config.toml
num_hidden_layers = 11
hidden_size = 512
num_attention_heads = 8
num_key_value_heads = 8
head_dim = 64
intermediate_size = 1536
vocab_size = 8192
hidden_act = "gelu"
norm = "layernorm"
norm_place = "pre"
norm_eps = 1e-05
positions = "rope"
rope_theta = 10000.0
rope_fraction = 0.25
qk_norm = false
attn_scale = 0.125
bias = "all"
tie_word_embeddings = false
parallel_block = true
init = "trunc"
init_std_qkv = 0.0164
init_std_o = 0.0164
init_std_up = 0.0164
init_std_down = 0.0
init_mimetic = 0.5
optimizer = "muon"
learning_rate = 0.0106
lr_mult_qkv = 0.5
beta1 = 0.95
lr_head = 0.00606
max_grad_norm = 1.0
warmup_steps = 200
schedule = "wsd"
decay_fraction = 1.0
decay_shape = "sqrt"
final_lr_fraction = 0.05
batch_tokens = 131072
max_seq_len = 1024
doc_mask = false
train_tokens = 781400000
max_steps = 5962
dataset = "wikipedia_en"
Each number is 128 + 24 x the weight over its row's rms, rounded and kept within 0 to 255. Layers, rows and columns count from 0. The size above them is the row's rms in percent of the matrix's.

# layer 7 attention output (transposed), 512x512, rms 0.0653, rows 406-418, columns 384-511
size [ 89  90  96  92  93  89  88  92  93  89  91  96  92]
[[121 124 148 128 132 157 120 147 177  99 126 147 117 122 134  89 125  87 193 102 135 125 129 104 143 159 114 122 155 113 115 127 127 138 137 109 153 137  72 107 122 128 149 160 115  58 122 141 138 116 122 103 113  99 149 108 113 164 145 107 106 122 150  95  70 145 129 145 107 157 131 135 128 137  82 100 130 147 103  85 138 113 132 160 128 133 153 151  84 113 125 102 158 165 112  94 184 129 126 118 132  86 159 115 143 138 166 151 154 148 134 154 120 115 106 176 133 121 134  93 125 154 144 120 104 146 136 107]
 [133 101 104  88 159  91 104 129 119  92 149 135 140 117 151 115 155 148 115  87 127 142 159 143 159 133 143 164 155 130 170 146 106 161 134 136 130 126 132 128 103 161 119 179 113 147 155 169 104  85 159 145 127 116 138 127 168 111 128 106 156 100 124 149 105 120 142 165 125 129 144 113 133 154 117 117 152 119  95 124 114 130 132 140 101 144 123 150 128 129 158 128 167 148 111 131 157 168 128 130 112 126 182  87 157 139 131 125 123  94 158 164 111 164  85 157 117 126 172 122 138 127 137 149 115 112 146 123]
 [160 109 107 126 152 167 126 129 129 113 152 157 125 137 134  93 189 121 125 171 136 142 139 136 124 125 134 162 121 120 151 143 130 134 132 108 108 159  81 153 121 104 161 108 127 135 126  98 137 112  83 143 113 152  76  84 121  76 129 126 168  99 114 134 121 138 126 128 134 123 117 120 126 109 103 126 166 147  97 150 156 130 136 134 113 113 158  93 191 122  78 134  76 106 132 100 120  97 140 107 157 147 136 109 127  91 145 143 101 157 104 121 156 107 171 116 100 143 110 119 134 125 143 142  94 149 100 177]
 [123 130 170 116 132 107 145 133 121 102 152 134 168 145 141 117 103  93 137 136  73  94 106  98 135 122 135  78 142 112 149 160 167 119 135 103 107 129 114 105 160 120 121 104  81 124 107 117  91 120 108 124 156 101 116 135 158 134 152 127 125 128 142 146 122 153 168 177  93 133  90 136 126 196 121 123 163  84 105 127 144 108 139 131 118 129 119 124 107 104  92 106 128 121 108 124 138 157 166 121 110  94 159 152 133 104 175 131 113 140 119 140 169 147 158 150  90 146 120 103 136 160  96 141 153 144 120 130]
 [125 131 109 159 161 115  94 129 145 124 143 109 117  95 141 114 118 175  97 120 102 119 127 123 169 126 185 174 119 134 132 143 121 135 162 137 167 121 111 134 111 142 126 192  92 129 125 124 111 148 115 148  82  73  79 175  81 115 135 125 164 137  86 138 140 198  95 113 122 109 118 159 162 116 111 101 173  95  98 122 138 158 124 140 111 103 141 187  90 127 177 156 133 142  80 108 116 181 171 136 112 124  94 120 116 107 141 140 120 133 173 164 129 119  94 156  83 119 141 121 103 109 174  96 114 158 103 123]
 [138 117  77 109 127 125 186 149 154 145 146 142 153 106 119 124 129 132 140 140 127  76 136 105 114 132 103 120 135 115 111 113 127 116 148 115 133 134 107 146 143 150  93 127  86 131 161  92 111  87 153 127 111  80 123 121  95 110 109 166 172 148 175 159  95  85 175 126 120 136 109 124 130  96  66 122 128 169 119 147 137 114 140 143 139 130  99 167 105 129 135 139 208 152 151 135 136 114 127 159 100 112  79 109 142 212 124 131 144 184  86 126 109 118 108 154 157 151 144 148 119 163 121 153 105 128 119 107]
 [104 109 101  94 139 121 164 128 103 134 117 160 156 168 153 127 141 123  96 152  94 138 112 111 140 156 149 110 191 108  93 167 125 124 148 118 134 137 134 133  97 115 138 120 128  74 110 145 146  69 103 155 169 121 121 147 144 118 120 113 134 134 116  97 127 160 104 125 112 102 119 143 118 118 141 135 156 106 137 135 129 145 145 154 142 150 151 118 103 123 141  98 160 104 151 108 149 133  80 109 105  84 116 160 111 117 136 136 137  99 130 148  99 111  95  93  93 118 153 129 144 146  98 164 134 182 127 146]
 [152 111 111 141 104 141 121 127 102  89 143 146 144 132 127 115 101 176 128  86 152  60  98 156 111 126 164 159 144 121 131 152 155 121 171 128 129 132 103 150 131 157 139 118 134 114  98 153 135 104 146 109 118 130 165 165 106 155 138 114 122 131 127 131 164 159  98 146 123 150 127 140 128 115 148 122 143 151 152 137 153 163 146 126 141 130 126 134 118 134 120 123 153 120 138 107 156 142  95  88 123 126  95 161 140 119 124 112 104 156 125 144 109 126 114 155  89 138 106 117 126 112 100 112  94 123 128 153]
 [131 110 126 151  91 184  83 125 139 124 104 133 103 136 138  99  79 120 122 133 129 160 113 132 121 122 142 107 118 144 110 105 156 161 133 156 120 145 164 118 134 112  93 116 169 155 103 146 108 130  92 159 107  85 152 110 119 148 123  94 140  97 118 197 113 125 116 166 109 138 143 127 178 169 146 107 148 160 129 123 115 104 173 136  93 120 133 117 119 117 110 149 136 133 148 132 142 174 143 145 159 197 104 115 142 175 131 137 139 114 142 105 118 166 145 149 130  66 119 111 134 100 146 140 131 107 133 132]
 [113  91 206 107 136 139 168 145 132 108 161  89 110 160 144 112 148 118 123 122 134 133 115  97  99 112 146 192 139 128 118 160 152 112 103 144 123 131 137 142 162  98 165 177 104  80 128 133 161 141 137 159  88 136 149 115 134 102 141 161 164 142 120 100 156 162 120 146 123 121 111 160 121 151 146 116 169 120 148 159 135 147 128 114  96 140 143 175 117 128 124 113 116 133  85 166 179 160 129 122 121 147 145 122 131 114 184 162 124 137 172 170 153 113 101  90 126  98 140  97 120 124 132 113 104 109 138 108]
 [118 110  75 111 147 118 152 163 174 136 118 125 144 141 151 135 124 117 141 129 127 159 148 147 147 167  92 120 115 136 144 132 138 121 120 123 124 150  85 131 126 126 161 133 107 139 151 107 142 152 121 106  91 161 128 115 157 115 121 170 149 127  93 134 105 147 129 133 120 156 118  79 178 112 102 114 139 132 149 158 127 128  96 123 120 121 135 157  94 159 140 134 165 129  95 122  90 148 129 102 147 137 141 153 152 108 145 116 107 146 135 119 113 138 151 118 111 137 135 110 181 140 131 138 160 147  94 125]
 [146 151 155 131 132 161 126  78 120 159  79  90  86 146 115 143 160 202  81 115  83 138 101 115 130 127 148 118 121 145 130 146 147 126 136  95 111 106 152 144 128  95 120 148 157 106 176 120 122  83 151 140 131  97 130  97 117  90 119 110 136 140 144  64  82 127  81  93 158 166 142 146 134 110 111 126 122 160 142 112 132 121 115 100 154  90 147 162 150 144 137 113 122 126 123 146 115 146 143 132 103 122 103 139 152 126 165 154 118 151  79 122 147 152 139 128 124 110 119 113 121 159 110  61 104 128 173 122]
 [ 80 133 108 123 133 162 159 133 106 162 145 150 124  69 151 105 140 124 154 125  89 124 117 173 132 185 135 136 155 146 131 133 143 127 102 125 130 116 103  96 128 129 133 123 170 132 155 148 163 157  94 110 155  71 135 137 140  99 104 149  69 159 119 116 100 125 124 167 136 151  99 151 140 137 131 116 153 127  97 129  97 109 146 109 187 166 115  72 162  98  88 129 113 121 156 174 122 143 121 106 137 116 126  59  96 126 111 136 141 160 143 105 107 119 125 127 157 133 120  57 135  80 112 142  74 115 141 127]]
# layer 7 attention value, 512x512, rms 0.0406, rows 407-418, columns 384-511
size [ 92  96  94  93  89  91  94  95  91  92  96  92]
[[133 187 142 116 124  68 120 119 159 120 139 100 132 101 125 138 125 136 119 109 130 145 173 107 143 140 115  97 138 121  73 124 145 130 148 145 163  85 107 104 150  84 101  86 131 127 122 114 135 122  81 109 132 134 107 131 128 156 134 154 135 146 136 104 156 125 137 143  68 116 149 146 108 103 125 138 105 140  79 167 114 133 140 164 127 178 149 107 126 172 118 130 161  92  88 119 117 133  73  85 168 117 154 117 118 152 108  92 152 114 112 134 125 104 143 173  97  90 132 157  98 133 139 147 140 130 156 157]
 [197  98 120 126  94 134 103 135 132 138 153 101 109 126 101 152 162 158 106 163 130 118 113 118  91 131 127  91  93 111 135 132 149 121 116 125 116 153 129 134 109 117 130 122 126 109 140 105 146 100 136 130 169 120 155 120 135 116 145 139 131 111 137 161  80 123 139 131 117  71 102 118 145 142 155 161 134  91 114 127 138  96 105 123 116 138 112 129 148 150 148 184 129 122 102  94  95 169 121 160  88 121 121  78 107 105 150 154 132 177 147 133 109 117 126 132 147 114 124 134 101 137 127 139 105 131  92 145]
 [122 142 141 133 120 168  93 117 108 127 154 146 155 150 152  92 144 105 120 124 155 119 123 114 141 123 116 108 115 158  78 114 194 189 153  96  90 140 115 121 139 159 146 144 164 116 177 140 130 158 116 152  92 115 159 122 151 147 149 106 126 102 105  91 129  70 165 164 110 103 114 114 111 151 155 122 128 112 120 143 156 114 114 121 140 114 134 126 135 170 140  93 154  78 129 154  86 137  91 120 130  96 153 139 115  67 173  73  78 166 152 152 159 120 146 129 135 150 132 104  94 155 149 151  87 133 125 140]
 [ 83 127 153 145  95 110 100 103 124 150 141 152 111  74 153 107  97 200 100 125 108 141  77  93 122 105 133 156 138 124 142 118 163 147 161 153 137 106 105 107 137 120 154  86 164 112 119 127 136 121 136 116 129 120 106 143 118 124 132 158 127 114 115 152 125 151 130 110 166 164  86 178 128 124 131  54 154 102 121 122 137 185 138 155 133 137  94 161  70 119  94 127 152 143 137 103  85 120 119 125 142  95 133 186 173 100 118 175 178 127 139 122 143 126 125 126  77 102 122 139  85 103 146 131 114 134 146  91]
 [116 140 137 160 116 126 183 102 155 155 122 188 136 148 123 119 167  95 161 127  99 151 132 115 164 113 143  85 159 109 127 117  98 145 111 138 126 120 127 147 120 107 145 159 127 142 107 118 100 123 134 137 139 112 100 124 155 165 114 135 164  62 169 127 153 131 149 129 131 126 155 136  94  95 102 144 109 175 115 128 139 116 112 124  77 119 128 145 103 140  86 114 121 124 119 137 157 110 121 128 120 148 138 131 104 132 126 125 106 128 120 157 112 109 130 107  98 134 163 111 128 122 131 100 158 115 145  91]
 [141 161  84 139 147  95 111 142 116 145 133 164 174 141 148 129 117  94 162 101 151 137  91 143 119 129 184 129  86 146  95 159 122 156  92 137 171 103 127 115 134 122 104  99 181 112 113 147 127  97 128 180 170 104 131  94 137 130 102 126 142 149 113 168 121 160 135 113 137 177 120 112 162 157 110  96 100 166 116 119 125  90  94 131 101 140 141 167 135 149 125 145 148  96 126 131 120 127 156 143 167 140 119  96 143 161 137 114  91 139 108 141  76 117 117 121  88 153 120 155 173 145 139 142 117 146 111 128]
 [114 137  88 119 110 122 134 157 140 111 132 116 131 168 113 107 100 127 166 107 113 166  93 149 126  87 152 151 136 126 143 156 140 109 129 169 103 154 147 115 129 185 122 147 129  67 125 160 165 132 104 135 146 136 107 151 172 121 180 118 153 109 137 136 158 117 108 107 107 121 127 126 117 144 126 127 130 130 156 153 113 133 154 149  83 108 129 140 127 126  94 149 146 146 114 128  96 118 162 140 122 141 155 157 103 126 177 117 136 102 101 126 125 177 153 145 109 131 147 159  86 103  93 105 112 105  92 128]
 [147 123 155 117 164 164 108 102 138 119  81 114 148 117  90 123 109 170 117 148 183 103 121 112 119 118 134 151 118 150 130 104 161 168 157 149 147 165 149 150 110 130 122 106 132 152 132 116 157 148 125 128 143 103 197 126  88 162  96 138 111  92  89 159 131 149 139 142 153 146 154 122 138 151  94 189 154 149 144 149 143 102 167 109 156 136 166 145 120 126 109  67 106 137 107 112 146 120 164 116 150 150 186 125 110 139 150 127  97 104  95 135 170 135 134 126 149 127 130 106 146  91 163  99 114 123 114 119]
 [ 99 125 139 117  88 139 166 119 126  93 126 129  93 115 135 121  87 114 116 104 147 144  96 126 137 181 117 138 138 142  91 126 127 122 120 146 132 116 119  89 105 135 148 134 157  65 141 186 136 142  99 139 102 127 106 153  88 137 119 120 131  86  97 116 114 119  78 117 133 171 148 148  96 103 166 100 153  79 135  81  93 119 119 114  92 186 148 134  87 137 121 127 133 114 130 128 132 169 132 138  86  96 141  86 123 121 123 109 123 116 162 102 144 121 146  63 192  98 150 142 114 133 164 178 137 113 102 134]
 [129 163 128 145 132 159 158 160 138 148 113 133 147 110 136 111 106 139 142 124 131 117 125  88 143 150  89  77 140 184  94 138 126 148 128 159 122 111 109 156  96 146 135 110 176  96 123 157 146 148 156 122  63 155  55 131 129 116 142 151 153 156 122 113  94 161  86 131 158  98 115  96 165 195 104 139 125 139 116 142 158 138 150  93 130  79  97  97 104 152 131 131 177 149 154 114  96 129 116 105 133 134 116 150 139 135 135 123 163 172 123 133 151 120 128 123 111 129  83 136 125 109 105 130 152 155  92 142]
 [115 116 136 147 111 126 160 109 134 119 145 127 103 123 144 107  80 127  94 146  90  95  99 140 160 134 109 126 156 114 129 142 115 141 145 178 117 134  85  89 123  81 174 141 141 147 160 125 130 114 126  98 119  65 128 112 136 124 119 108  90 145 112 100 129 123 146 116 139 146 141  89 142 132 152  98 149 139 160  98  88 100 137 133 106 141  91 117 118 123 128 102  85 131 185 127 132 145 153 135 103 118 114 130 121 153  98 144 133 128 140 111 148 165 145 112 121 164 123 138 164 103 129 104 136 118 129  97]
 [140 121 189 115 114 147 189  89 103 113 120 120  86 107 123 120 130 163 146  86  99 106  91 131 150 120 156 117 135 140  88 126 128 139 104 134 127 122 148 121 170 126 149 124 129  98 114 144 175 128 141 115 128 103 146 138 151 158  89 118  99 119  96 104 143  70 167 127 182 160 127 132 106 116 151 155 146 147 143 142 138 143 138  69 132 103 172 120 159 107  87 117 150 134 141 121 109 138 137 135 127 145 152 153 143 120 144 100 139 218 122 131 108 132 128  99 114 120 121 126 148 135 153 140 111  98 145 118]]